Weights of a small transformer language model.
Size: 11 layers, width 160, 4 heads of 64.
Each number is 50 + 10 x the weight over its row's rms, rounded and kept within 0 to 99. Layers, rows and columns count from 0. The size before them is the row's rms in percent of the matrix's.

# down: layer 6 MLP down (transposed), 448x160, rms 0.173, rows 433-447, columns 0-159
# gate: layer 6 MLP gate, 448x160, rms 0.172, rows 434-447, columns 0-159
# up: layer 6 MLP up, 448x160, rms 0.175, rows 434-447, columns 0-159
down433 109:47 44 48 53 64 52 46 48 47 51 57 50 56 56 60 45 44 57 47 42 47 44 55 36 59 43 43 58 43 48 31 35 53 52 32 58 62 41 37 52 48 51 64 54 57 61 56 62 62 52 42 56 33 52 44 39 61 42 24 45 67 44 39 39 23 62 41 53 43 54 49 49 63 12 55 53 63 53 61 51 71 41 48 53 37 55 41 48 46 53 57 63 53 45 49 55 20 59 66 62 51 42 44 45 60 52 59 47 31 57 56 44 56 46 55 59 48 38 56 58 43 45 59 31 46 32 65 44 61 59 45 39 67 48 55 30 58 60 44 50 56 68 68 47 49 41 44 48 60 45 47 61 51 57 45 59 65 45 57 51
gate434 099:69 50 58 74 41 59 37 49 51 49 50 48 44 40 47 53 52 44 63 67 43 46 40 37 34 52 60 40 68 46 54 63 58 58 51 45 54 54 41 47 55 49 62 45 50 45 33 54 48 44 46 49 48 47 74 51 50 57 58 56 53 57 58 59 59 45 47 29 62 39 68 41 39 48 59 47 51 41 61 23 56 49 69 47 54 34 47 63 58 50 42 40 51 53 49 46 42 60 60 38 38 49 54 52 64 55 64 37 51 35 33 37 45 58 62 59 44 68 71 48 54 57 46 37 47 40 47 47 35 39 57 60 65 62 39 72 43 49 65 44 41 43 62 49 56 64 50 37 60 60 35 64 48 59 37 66 49 64 33 51
up434 091:59 54 53 62 63 50 36 35 50 38 52 57 35 60 48 52 49 67 53 42 57 43 55 24 56 54 55 44 64 47 45 53 37 32 38 51 57 39 38 55 54 47 56 63 62 42 55 41 55 54 36 61 55 47 57 44 49 52 65 55 48 55 65 66 53 68 30 57 57 76 56 62 60 58 42 45 50 59 54 52 67 45 41 79 72 49 45 40 46 59 63 39 49 55 46 56 48 26 57 61 46 58 38 42 59 45 51 47 64 38 52 56 38 56 48 48 51 37 40 68 71 45 44 65 45 70 41 54 52 50 41 43 72 59 33 62 36 46 62 39 51 50 65 52 51 39 43 43 53 54 50 50 41 43 44 53 50 38 54 43
down434 095:42 45 56 51 68 62 52 53 33 57 37 52 61 67 32 57 66 60 53 48 47 39 56 44 46 69 49 72 33 27 66 65 50 27 40 64 35 45 62 39 44 47 37 59 48 45 52 39 66 58 43 49 65 60 32 46 42 45 41 44 50 37 41 42 47 39 57 52 59 55 53 50 68 59 56 50 46 57 50 56 57 47 63 52 60 47 33 44 66 48 35 66 56 49 48 51 60 40 35 45 32 39 53 52 40 47 39 34 35 25 47 36 57 66 39 42 37 52 43 36 57 57 46 51 49 43 39 26 64 45 51 50 46 50 55 39 48 61 31 36 50 55 45 47 57 49 51 51 42 51 49 49 48 42 49 50 49 65 45 51
gate435 103:63 34 29 51 38 53 47 56 58 36 52 52 37 53 41 23 68 35 38 60 63 47 46 64 66 59 36 52 52 46 57 40 57 61 49 60 48 44 65 58 50 42 60 58 50 54 54 50 65 50 44 55 37 49 61 44 56 35 50 56 40 47 59 46 56 31 45 33 41 53 55 46 57 44 61 64 63 71 44 53 47 46 65 51 41 54 58 62 50 42 43 56 57 54 56 40 59 59 41 53 44 45 56 52 58 52 56 56 49 47 41 50 42 59 60 36 21 68 59 54 57 50 63 41 67 37 48 43 34 57 33 53 65 49 53 56 61 61 49 56 69 56 55 46 29 42 40 56 72 45 56 43 60 45 41 67 33 65 48 60
up435 101:49 54 41 37 55 44 45 55 43 57 39 47 40 52 52 45 41 39 46 65 40 51 59 48 54 55 53 50 48 44 40 78 52 56 32 46 71 50 42 49 62 39 53 68 52 40 48 47 45 60 52 59 63 55 27 29 45 57 63 62 35 48 57 46 46 36 38 51 70 57 50 43 43 38 42 58 46 45 57 57 53 47 49 45 43 48 59 56 42 53 43 60 44 55 47 36 43 41 61 59 43 64 38 50 49 41 66 55 50 37 50 66 28 36 50 58 48 48 51 53 37 62 56 50 46 53 60 42 43 56 61 40 56 17 66 44 41 47 62 52 34 42 38 58 36 26 48 61 44 52 47 41 38 31 60 46 45 54 42 17
down435 101:49 45 63 38 38 51 50 51 54 51 45 42 56 32 56 60 48 60 48 50 55 49 42 28 52 58 30 56 62 43 42 51 43 48 56 65 48 41 53 44 47 55 61 36 62 60 39 51 56 39 38 50 74 54 45 71 60 52 47 47 53 60 59 59 33 83 53 51 52 57 52 49 46 54 33 49 60 47 58 70 42 62 38 51 46 64 38 55 51 66 47 54 56 50 46 42 34 59 50 60 45 34 53 31 52 45 52 32 54 65 50 41 57 42 41 61 60 49 49 65 39 46 54 57 34 58 45 64 50 55 64 49 41 54 31 52 50 29 44 43 35 48 52 64 70 54 59 58 40 55 28 65 59 62 58 70 49 55 37 44
gate436 108:41 44 67 39 71 45 64 45 75 66 58 50 61 43 38 44 51 57 53 53 38 32 47 37 62 29 62 32 57 43 35 52 47 41 52 56 66 39 46 41 51 51 46 44 54 49 55 51 46 36 56 52 37 51 52 64 54 44 40 63 48 39 59 48 54 34 61 42 67 53 45 63 53 64 49 38 38 55 42 62 52 38 55 76 57 53 46 52 48 45 57 48 43 36 60 67 46 37 62 51 35 42 51 34 48 57 50 49 47 48 65 51 43 60 54 62 66 39 37 49 32 59 50 57 61 50 39 48 48 52 58 41 49 58 78 36 41 55 40 33 31 55 67 47 51 52 45 53 53 47 59 42 42 52 44 66 62 31 47 59
up436 107:52 51 62 37 44 66 54 36 57 59 63 60 42 50 58 47 66 59 52 53 55 66 49 43 42 38 50 41 47 48 44 55 37 59 41 51 53 59 42 55 52 37 41 38 31 36 51 36 61 58 52 43 30 55 58 31 48 50 36 73 40 50 47 52 45 42 44 45 50 38 44 60 76 42 71 54 50 51 39 54 62 19 45 69 51 49 52 43 54 58 61 44 53 40 56 56 58 50 42 34 60 45 53 43 40 58 31 55 52 47 61 51 49 41 52 40 50 45 47 60 37 57 64 57 48 45 31 51 58 55 47 60 48 56 49 61 52 56 62 37 51 42 50 34 40 31 69 48 62 31 39 76 63 62 49 47 62 47 43 38
down436 108:56 54 48 52 67 58 58 53 28 47 40 61 42 57 53 45 51 40 53 58 56 41 36 44 70 35 53 49 54 40 46 49 62 45 47 51 42 67 54 35 52 51 45 52 57 32 55 59 46 46 50 35 36 36 54 57 44 51 35 43 47 55 67 46 42 51 49 52 40 70 44 66 45 52 53 56 12 58 84 49 51 61 56 49 50 37 61 55 67 59 57 54 47 48 69 41 58 54 38 36 50 62 59 41 45 48 56 43 40 34 44 44 51 58 53 59 34 34 35 54 61 42 60 62 46 51 41 40 37 57 53 47 53 41 58 40 39 50 41 46 38 49 65 48 43 49 59 38 57 50 33 74 62 53 52 62 42 46 67 52
gate437 120:76 57 54 63 60 55 42 48 64 47 41 35 52 41 56 62 44 44 62 50 70 49 54 48 60 51 35 55 59 62 53 44 44 44 31 46 33 70 40 42 54 44 52 51 42 47 48 51 53 41 49 33 60 51 53 39 69 22 34 61 65 50 46 65 62 49 32 47 72 51 27 50 62 57 71 54 59 43 41 60 70 40 66 48 49 62 38 33 53 58 54 51 61 43 49 46 50 53 56 50 66 45 44 46 47 57 31 51 53 50 45 54 53 39 42 46 33 61 45 56 42 45 64 31 54 34 47 51 63 37 57 38 51 52 55 42 51 51 49 36 51 33 49 59 50 69 48 43 56 42 55 58 44 49 57 60 31 50 55 57
up437 111:53 50 45 65 42 40 60 23 58 42 40 58 74 54 65 51 42 65 63 40 54 63 40 53 57 54 48 28 45 49 59 41 29 57 42 33 44 53 57 34 59 44 34 56 50 37 48 56 52 39 53 56 52 67 42 41 48 58 30 50 40 57 29 39 62 43 59 43 48 48 47 40 39 40 33 36 40 44 39 47 44 52 52 63 58 40 52 62 53 35 53 42 67 50 53 51 38 61 37 39 45 42 50 42 57 60 49 58 54 60 47 49 41 66 52 46 45 40 50 50 40 41 60 46 35 67 33 68 50 44 52 37 53 37 57 31 53 53 59 54 40 51 28 38 52 30 49 43 59 55 45 55 66 69 42 53 51 39 52 54
down437 098:64 41 52 67 55 56 50 61 60 42 48 61 44 60 54 61 45 47 44 37 53 63 33 31 49 59 50 53 45 60 41 44 64 46 45 61 36 54 33 55 57 51 33 63 50 29 51 55 46 51 58 46 36 49 50 65 43 57 57 46 44 54 50 58 64 69 42 56 50 47 59 36 49 53 44 52 50 55 56 74 60 51 73 43 45 31 73 51 47 57 46 61 50 52 43 46 41 75 51 58 57 60 32 51 56 52 49 40 64 53 32 60 37 42 47 44 74 59 52 60 64 55 38 61 50 57 36 42 61 54 58 55 31 47 55 49 39 44 56 45 55 40 48 37 65 57 42 64 63 56 41 34 31 43 53 57 61 63 61 63
gate438 099:31 32 39 50 65 69 57 26 62 61 60 58 38 47 52 57 48 30 45 51 56 53 52 53 48 44 44 51 60 59 49 44 36 55 58 55 49 62 48 48 66 52 53 49 64 48 67 32 49 34 41 57 58 47 50 60 37 61 63 27 47 39 69 51 49 29 49 50 35 32 55 45 57 31 39 42 36 37 42 41 65 44 55 46 57 33 48 42 61 43 50 43 54 59 44 64 51 59 44 51 55 54 38 53 50 42 58 51 31 63 51 54 51 45 43 56 51 69 60 48 31 61 51 54 37 59 52 63 51 39 53 48 76 44 45 49 33 39 53 33 37 33 44 48 32 52 53 44 52 54 62 66 48 45 47 55 49 45 65 48
up438 101:46 48 38 42 53 45 64 26 41 51 35 67 58 42 57 52 52 46 59 75 61 53 30 37 53 60 58 48 56 46 58 37 45 42 53 40 55 50 42 48 53 50 60 46 51 47 40 53 54 62 46 36 56 53 57 58 60 41 51 42 45 26 50 64 74 42 58 62 80 30 62 43 63 39 26 52 54 53 51 48 47 61 39 52 47 25 40 46 57 51 63 43 62 44 65 38 33 39 33 62 62 45 39 45 55 49 60 56 49 35 50 45 54 64 58 52 55 63 44 45 42 47 46 37 60 57 53 42 40 50 45 46 50 56 69 42 46 47 38 52 36 53 39 55 63 37 53 55 60 56 55 44 48 41 49 36 34 56 61 41
down438 096:54 64 50 60 40 42 55 35 49 75 53 61 45 51 54 39 54 41 56 57 59 32 51 49 39 55 47 69 40 37 64 52 48 38 51 43 32 69 73 51 43 43 37 53 23 51 51 50 39 63 47 47 53 42 38 49 50 37 36 44 46 33 52 41 46 49 46 58 62 48 51 51 34 51 27 31 53 40 66 36 42 45 51 55 52 50 68 42 49 39 47 60 59 44 61 49 54 41 62 49 45 48 61 39 56 58 48 40 49 70 48 48 43 45 58 41 49 72 57 55 55 60 62 50 52 42 50 33 52 68 62 29 66 35 53 53 53 37 50 68 52 55 46 47 39 45 46 50 50 39 67 58 63 65 34 38 49 59 61 41
gate439 108:59 24 49 38 48 47 55 49 33 55 64 43 42 45 33 41 45 45 49 56 46 52 53 49 66 61 56 59 40 70 41 51 54 48 30 36 36 55 37 66 49 61 48 62 38 32 49 54 46 53 42 53 65 52 20 55 51 61 72 48 34 76 47 51 39 54 38 40 52 35 66 44 41 56 58 47 41 42 40 50 37 47 43 46 58 43 65 66 64 39 55 52 55 42 52 63 58 55 28 54 47 54 49 47 48 55 35 52 49 57 61 43 57 44 36 52 48 46 56 49 60 45 50 41 67 49 47 40 64 52 41 50 50 30 55 48 38 52 60 40 66 49 44 60 69 51 56 45 58 46 47 37 43 59 60 52 50 46 75 40
up439 099:57 44 39 42 58 43 38 46 38 28 59 60 34 40 69 55 44 27 58 47 48 44 46 39 50 43 62 56 56 54 56 73 44 64 53 44 40 50 44 43 62 52 42 50 50 50 50 60 57 55 54 43 46 50 38 65 53 38 65 47 38 67 78 32 46 51 60 42 63 51 50 32 44 48 53 61 58 64 54 43 50 55 62 41 50 56 50 36 48 52 48 53 55 43 71 56 56 51 52 65 63 45 39 47 66 49 69 45 52 45 51 54 47 52 56 47 43 58 68 52 42 48 44 52 55 46 42 38 69 54 44 50 52 40 77 49 40 67 47 43 57 67 39 55 36 50 52 55 53 38 31 49 38 39 31 38 64 60 64 29
down439 104:53 52 70 53 49 30 55 58 31 33 50 44 45 61 45 57 58 46 19 45 52 38 61 41 42 75 65 41 66 55 61 69 61 56 41 49 62 37 48 34 46 60 59 51 61 65 46 49 53 33 49 37 54 33 64 64 50 61 34 54 47 50 53 42 57 57 36 57 53 40 53 63 44 43 36 40 60 55 26 34 66 51 42 50 41 47 39 68 56 42 66 48 47 52 58 42 49 53 64 39 47 26 52 39 45 60 60 44 52 41 60 61 34 52 51 49 57 42 52 39 35 46 52 57 45 60 38 42 63 48 56 39 40 49 60 44 52 53 61 46 65 60 67 48 57 49 41 45 45 56 55 46 40 47 44 49 39 53 53 57
gate440 090:42 42 66 50 54 50 61 45 55 47 42 47 35 58 52 34 58 46 47 46 62 54 66 48 40 47 32 57 55 53 47 51 56 39 54 52 51 64 51 44 67 51 52 46 62 50 39 44 44 47 35 34 52 55 69 45 44 50 48 59 54 17 57 45 53 64 49 52 49 39 52 48 63 36 63 61 46 66 48 35 67 44 60 59 46 59 66 38 63 46 38 44 37 47 42 48 48 42 51 41 48 66 65 45 62 51 37 51 57 47 57 39 73 48 55 40 58 70 59 47 54 44 37 48 51 71 59 56 52 63 26 58 48 43 63 53 60 56 40 42 37 45 45 44 51 45 48 49 25 42 42 68 39 52 45 75 71 47 64 43
up440 095:31 40 35 59 50 45 52 57 48 43 52 63 57 48 56 42 63 48 55 48 51 56 56 80 45 54 36 53 61 46 45 67 59 79 39 55 45 28 59 50 28 27 48 50 56 53 50 41 58 37 58 51 28 67 52 39 61 46 42 53 54 55 49 56 58 51 30 49 62 66 43 54 67 30 55 41 41 49 41 57 49 34 31 43 36 47 55 64 61 40 43 51 62 54 56 50 46 56 32 47 64 66 55 47 60 48 50 63 46 60 45 44 53 55 67 42 45 46 51 51 50 43 53 46 38 62 48 46 61 57 45 46 56 52 64 62 53 28 51 69 48 44 61 44 62 58 38 42 48 45 51 50 40 50 65 56 36 62 41 43
down440 092:68 70 42 45 41 39 46 47 44 72 58 52 41 50 61 50 53 45 44 53 53 37 31 44 60 49 46 57 54 49 54 58 52 46 37 44 65 64 63 47 55 56 36 70 73 59 65 41 41 44 49 37 61 46 60 52 56 59 63 38 63 57 35 46 38 47 44 70 46 57 49 52 58 67 55 62 58 36 62 35 60 77 71 53 53 43 49 53 45 44 59 29 65 36 62 48 47 54 53 47 52 47 51 52 39 55 67 53 31 48 63 53 45 55 54 42 46 56 40 43 50 46 49 42 55 55 71 61 44 52 41 56 51 45 51 47 45 60 66 32 54 65 50 58 41 56 61 50 29 41 46 55 36 53 56 69 51 30 48 46
gate441 099:61 56 39 60 49 48 46 54 33 48 59 18 51 51 53 52 55 48 50 45 56 58 55 50 36 51 59 42 43 43 55 59 46 72 62 65 51 65 74 50 48 48 51 51 58 54 45 50 56 53 33 49 44 59 56 40 56 47 53 48 59 59 52 43 55 65 59 57 55 46 79 50 48 75 64 52 56 64 48 41 40 35 41 62 54 47 62 42 46 51 25 49 59 37 49 48 44 31 66 44 48 48 37 53 55 44 49 39 49 42 79 34 62 58 54 55 55 61 58 52 51 54 59 48 37 60 56 65 45 59 43 28 49 29 52 68 47 48 50 45 37 39 42 46 51 45 37 51 46 56 64 49 45 58 59 59 34 48 36 30
up441 090:62 43 37 44 48 49 66 51 38 50 59 49 49 46 47 52 48 30 40 45 67 54 48 46 65 45 40 55 67 64 46 51 44 56 40 76 34 55 69 54 59 43 26 34 46 56 40 66 43 56 37 55 52 34 53 58 42 46 38 36 56 70 39 53 34 49 60 50 66 69 54 48 46 62 62 34 71 47 47 39 35 31 29 46 68 49 45 47 59 54 41 52 50 38 38 54 48 34 55 45 42 42 41 59 38 44 56 52 45 50 44 55 53 56 64 56 62 49 62 53 55 44 47 46 40 54 76 60 44 58 38 34 42 34 50 48 47 51 55 48 64 50 60 51 63 60 50 61 44 59 56 38 39 53 42 69 46 40 50 48
down441 099:52 53 64 50 56 46 49 48 48 57 67 52 47 45 43 41 49 55 40 54 46 60 29 57 44 41 40 48 46 63 42 29 53 55 52 36 60 45 45 50 32 48 62 49 41 51 46 38 41 49 40 58 60 49 51 50 50 52 47 48 53 54 41 66 56 50 50 55 55 65 41 54 57 37 50 40 51 58 74 43 38 46 42 45 47 46 54 43 45 55 74 45 53 27 51 59 58 64 48 53 56 52 61 41 66 44 57 52 39 50 39 56 88 54 41 30 49 54 53 42 40 55 46 51 56 52 65 46 40 43 50 14 57 42 58 39 60 39 55 63 53 57 74 46 54 29 39 31 46 59 50 65 44 55 38 43 43 76 55 59
gate442 095:40 59 47 55 39 67 63 51 53 52 36 48 45 46 54 50 45 46 44 43 39 64 60 58 48 59 41 55 56 44 46 42 48 60 25 56 38 65 48 35 61 68 54 63 53 20 64 54 32 70 59 57 64 64 61 45 51 56 54 53 53 24 56 68 43 36 45 56 59 50 48 61 42 53 50 35 65 44 48 53 61 73 49 64 49 56 61 50 50 37 50 58 54 43 42 47 55 43 61 41 57 39 39 47 42 50 61 40 52 75 55 54 49 60 58 52 41 57 57 58 38 50 41 50 48 53 45 48 54 60 42 60 53 55 42 37 58 37 55 35 59 61 53 66 60 21 54 51 31 46 42 48 43 52 30 41 39 62 57 44
up442 094:50 58 48 45 47 58 44 46 46 45 67 43 46 44 41 69 29 44 47 43 53 63 50 48 48 54 52 71 76 72 32 48 47 60 43 47 56 45 48 49 49 55 44 48 37 43 43 51 45 44 47 58 62 61 46 49 58 66 41 53 45 42 56 46 51 58 35 51 46 25 38 50 46 38 65 52 84 35 42 47 44 60 50 48 48 66 44 49 39 49 46 58 60 55 33 36 45 57 51 37 60 68 41 71 56 55 50 54 39 66 52 57 55 51 41 58 35 56 73 44 52 55 40 39 41 64 73 41 40 55 53 58 33 59 46 36 47 50 41 52 45 37 66 62 46 54 53 33 54 45 47 40 45 66 45 55 33 60 52 59
down442 096:40 44 34 70 44 38 47 63 40 45 52 45 58 50 29 50 52 56 49 53 60 61 46 52 49 52 58 46 34 52 32 50 49 39 60 47 57 59 49 57 30 44 25 39 51 73 43 46 55 60 55 45 54 58 46 45 34 60 37 47 51 66 42 44 38 60 81 43 45 41 46 48 51 61 49 59 59 46 41 54 63 54 39 69 47 57 44 44 42 59 38 36 31 48 42 57 44 54 45 47 50 52 37 61 50 48 45 63 52 31 55 64 47 36 55 45 44 44 53 50 76 38 45 47 35 48 50 35 60 32 59 54 28 54 68 57 70 42 57 61 61 46 47 57 55 57 57 50 62 55 49 47 60 52 45 45 25 44 58 62
gate443 105:46 70 40 44 66 59 47 42 53 49 53 57 48 52 44 34 44 58 58 67 54 62 38 45 58 48 56 59 50 57 47 48 63 44 38 45 49 44 38 40 42 45 56 49 59 51 39 55 35 47 77 56 50 49 43 48 50 31 48 52 42 56 64 50 71 47 33 50 54 40 41 43 34 68 57 46 64 52 45 34 45 56 57 56 53 69 43 34 54 45 51 60 63 51 60 49 65 45 38 62 52 53 25 43 55 53 39 52 29 66 61 44 74 46 46 51 51 50 71 33 49 41 44 41 64 48 48 37 55 45 33 44 70 56 42 43 62 48 48 53 33 56 35 49 33 35 55 43 57 47 26 47 47 49 57 54 61 66 51 43
up443 100:70 63 61 58 41 54 50 61 43 52 48 42 32 45 50 61 59 55 57 54 54 66 46 48 64 47 46 57 48 48 54 63 49 56 49 49 58 46 52 67 68 56 44 46 59 56 49 58 42 41 60 54 61 74 24 53 35 46 54 80 51 50 40 49 33 42 50 53 70 56 35 43 44 52 60 58 54 56 67 39 38 43 49 42 61 50 34 38 51 42 42 41 47 32 38 48 46 57 54 67 65 54 61 43 52 53 60 52 41 52 32 27 65 43 55 56 67 67 54 63 58 63 35 41 60 51 61 33 64 51 49 53 52 49 46 47 60 55 40 43 32 54 52 38 43 51 37 51 44 63 44 45 50 50 65 45 49 68 41 42
down443 096:53 45 53 39 48 48 35 66 40 54 52 52 50 62 31 44 72 39 45 48 35 49 64 54 61 36 40 48 50 46 41 57 51 42 55 40 42 40 48 32 43 52 63 62 42 48 45 55 49 54 37 40 47 34 55 39 48 75 29 61 42 44 51 40 54 59 59 44 43 37 71 56 38 31 57 58 59 57 43 38 66 48 41 62 44 63 47 58 57 59 42 64 49 55 50 39 28 44 47 35 48 51 50 40 42 52 50 42 55 61 54 47 39 47 47 62 49 50 45 44 35 63 48 59 37 42 64 48 55 54 57 22 56 57 42 63 62 48 59 76 43 44 54 62 50 48 52 42 78 46 55 51 57 45 62 60 25 53 56 63
gate444 108:47 44 57 61 45 36 25 48 46 41 51 61 60 41 60 34 55 47 46 72 66 43 53 49 56 48 44 60 68 56 68 42 56 40 53 42 30 64 50 36 53 44 43 60 50 57 51 55 53 53 37 38 49 48 46 30 60 39 40 48 61 53 41 55 44 41 61 26 54 55 40 50 78 59 50 46 58 32 31 46 44 52 59 52 49 51 45 47 51 46 48 56 48 70 50 41 49 67 43 44 51 49 53 54 42 47 29 64 75 45 74 35 61 47 46 47 44 53 48 60 37 37 48 54 62 39 47 59 61 64 36 66 55 30 51 35 49 57 39 44 61 51 48 49 40 46 50 37 62 48 60 53 42 57 53 55 50 67 58 52
up444 103:58 45 60 23 57 41 47 42 46 54 40 56 38 44 43 47 53 50 52 55 54 49 42 49 60 67 69 69 48 58 54 53 27 47 37 51 29 57 46 58 55 72 44 59 42 45 58 44 70 66 43 55 57 55 56 37 54 48 59 53 37 51 53 65 47 40 42 34 29 59 40 45 57 34 29 46 53 49 51 42 52 55 64 60 63 49 57 61 59 48 47 40 58 41 58 39 23 49 46 47 43 47 53 43 57 49 64 58 59 62 48 42 58 43 66 40 62 55 55 38 60 67 41 43 63 48 60 41 54 43 45 56 53 56 33 45 53 49 53 62 38 45 37 55 51 49 60 31 34 53 65 63 65 35 56 52 48 25 49 55
down444 105:43 48 63 40 50 48 51 42 40 42 67 50 50 44 69 41 42 73 53 37 38 45 36 44 41 55 47 33 64 52 63 68 46 43 45 64 60 63 34 38 46 57 61 42 59 38 54 41 47 45 53 43 33 48 59 63 52 56 40 41 42 54 74 48 49 53 63 46 45 61 63 63 60 50 49 54 39 54 34 49 58 46 33 51 42 69 43 47 51 48 43 68 69 43 39 49 46 52 46 47 54 46 60 71 46 53 53 41 50 31 47 48 34 59 41 57 58 48 41 35 50 63 42 62 49 56 51 37 39 45 55 48 57 40 65 46 59 61 31 45 64 64 64 58 57 36 54 41 65 43 44 41 65 46 45 57 62 53 56 79
gate445 105:45 54 59 44 51 45 46 48 49 42 72 60 38 46 63 61 62 49 49 35 52 56 49 37 62 57 39 48 64 47 36 41 55 56 47 47 37 49 52 45 44 47 42 56 48 40 47 75 64 65 41 50 56 47 44 51 53 55 50 41 35 52 66 51 47 30 35 54 55 54 52 39 46 66 39 19 57 56 42 47 30 39 36 55 54 33 50 58 63 57 52 61 50 36 41 46 40 51 61 35 27 68 59 53 46 51 48 57 63 57 32 59 38 52 31 43 37 53 54 42 50 59 46 45 51 52 61 50 61 42 51 61 50 73 52 67 56 60 55 66 71 59 37 46 45 61 57 44 42 66 32 51 33 40 56 47 55 42 63 56
up445 110:47 45 62 41 38 47 26 39 52 60 58 55 51 68 56 52 45 37 36 42 46 34 52 42 59 35 66 54 48 57 36 27 51 47 46 51 33 45 63 32 49 41 44 56 44 74 44 49 39 67 63 50 35 53 52 45 59 57 25 50 48 40 46 49 46 62 55 44 47 51 53 42 37 37 28 50 53 35 64 54 54 50 61 50 47 54 55 58 48 50 54 50 68 52 56 44 44 56 39 50 46 54 61 46 47 63 41 67 61 62 48 46 63 61 43 34 46 52 66 78 39 52 48 60 53 41 49 58 60 57 53 41 35 41 45 48 58 57 56 54 40 44 67 69 53 39 53 49 28 46 61 55 64 54 56 44 47 55 48 76
down445 107:55 51 64 42 43 52 57 53 32 48 48 55 40 46 46 28 52 67 57 59 40 62 50 54 61 60 78 69 59 43 48 52 48 46 31 56 46 41 44 34 40 46 64 44 50 55 54 53 71 52 52 49 57 36 40 59 59 59 46 54 55 57 43 34 55 53 40 34 58 44 55 64 45 49 72 30 31 60 33 60 43 43 70 53 54 39 40 42 46 47 48 48 53 46 52 50 45 53 58 52 50 60 40 62 42 49 51 50 56 33 45 47 33 55 65 54 47 44 42 34 49 31 42 49 52 63 57 55 50 59 57 62 54 45 41 73 48 34 41 60 36 46 43 45 33 40 48 49 43 68 53 70 65 36 37 54 61 34 56 46
gate446 100:40 42 30 72 55 42 48 54 54 48 50 56 41 39 34 56 51 43 47 61 40 67 35 70 47 45 28 61 50 31 29 65 58 50 59 79 46 57 49 64 47 44 49 65 53 53 46 42 59 78 44 59 54 42 56 47 61 65 50 55 56 54 52 56 59 45 53 58 44 53 49 57 65 54 45 46 44 47 39 33 48 43 36 61 56 47 45 46 53 43 48 57 76 36 51 31 60 44 40 44 64 71 50 53 58 57 54 59 63 43 42 51 41 45 52 39 43 53 51 47 48 58 35 64 59 50 30 51 53 53 50 51 40 35 53 68 31 37 37 50 44 43 49 53 47 38 50 57 34 69 58 51 33 57 39 51 53 51 50 43
up446 098:52 40 54 53 48 52 34 50 77 39 42 56 57 50 53 63 40 60 50 41 70 64 51 54 63 62 45 41 41 76 49 48 40 61 44 29 40 53 51 41 49 49 42 48 59 43 48 56 56 54 45 40 53 51 40 58 54 64 48 55 59 36 42 31 50 45 35 41 54 33 58 46 54 72 40 59 51 57 35 36 64 68 56 49 46 74 59 59 42 44 55 58 40 66 63 60 40 53 48 48 38 71 31 52 41 64 60 56 47 29 38 56 47 47 51 50 54 60 45 47 37 40 60 53 38 42 60 49 53 42 56 47 36 39 47 54 45 43 35 50 52 66 43 28 50 50 60 36 39 48 39 41 65 63 53 41 35 47 58 45
down446 103:37 73 53 39 56 44 68 49 46 58 37 59 50 63 41 50 49 47 50 36 53 58 50 46 67 43 53 56 48 62 49 47 47 53 38 55 49 58 67 51 38 58 43 49 68 51 50 41 56 60 28 34 27 68 62 47 57 60 45 45 61 54 76 51 52 32 42 51 54 69 47 50 61 30 57 55 33 45 34 52 45 52 53 41 43 50 35 67 67 58 54 56 55 49 44 53 57 51 46 48 48 36 61 39 40 24 60 51 44 53 42 45 65 61 51 50 57 69 61 49 37 52 51 36 46 32 60 44 65 50 35 63 54 46 45 39 48 54 49 62 32 36 54 60 42 38 49 43 60 40 44 43 52 40 38 51 61 33 55 60
gate447 099:62 41 55 61 45 56 45 45 64 72 58 45 46 57 43 36 32 44 62 58 41 40 35 59 34 53 40 51 50 50 43 48 62 59 47 56 42 66 50 65 46 44 33 63 53 45 50 43 55 55 54 39 43 65 64 46 46 36 61 52 63 39 51 56 39 61 38 47 50 34 42 46 41 48 54 39 57 36 33 49 51 64 48 46 69 64 51 58 58 30 69 54 45 35 48 48 42 58 47 38 36 50 53 55 42 65 48 41 69 59 51 52 47 53 54 42 62 54 46 51 48 45 60 32 69 47 57 50 46 32 47 56 75 56 46 55 35 40 41 59 45 56 19 52 68 58 63 54 44 66 48 52 61 31 50 48 37 40 50 38
up447 103:41 48 42 40 47 64 67 50 49 59 42 32 32 39 40 44 37 49 42 51 49 27 49 41 54 69 33 56 53 63 48 43 62 61 65 48 50 62 59 63 40 47 39 48 42 40 63 41 40 60 49 59 48 42 45 32 40 62 64 52 42 28 65 62 44 53 41 52 54 57 48 58 50 48 57 48 49 45 56 55 46 77 48 65 57 61 54 37 53 55 55 52 40 53 40 57 57 38 41 48 45 44 45 46 53 50 37 24 57 54 75 52 51 61 44 54 54 59 59 57 56 39 38 57 66 45 56 36 44 55 51 53 55 46 48 51 43 44 66 57 77 58 50 58 49 58 38 66 56 35 54 70 64 42 48 39 50 54 60 28
down447 098:69 45 59 62 52 48 47 60 54 46 39 48 43 36 59 52 51 59 40 49 61 16 53 42 60 45 60 51 46 47 53 55 51 55 55 62 38 66 45 57 50 56 47 31 68 71 48 51 51 41 40 51 36 66 58 55 46 58 49 53 46 46 80 66 48 47 38 47 35 35 48 46 48 61 46 40 40 61 74 52 63 53 42 54 47 57 52 48 55 46 37 46 53 35 55 36 51 50 50 54 61 42 42 38 46 60 58 41 70 47 53 43 60 62 44 62 41 60 69 49 63 49 53 39 52 52 62 32 36 52 61 72 28 50 34 62 32 48 41 53 53 49 53 42 55 25 46 53 48 54 48 50 41 36 35 54 66 51 54 43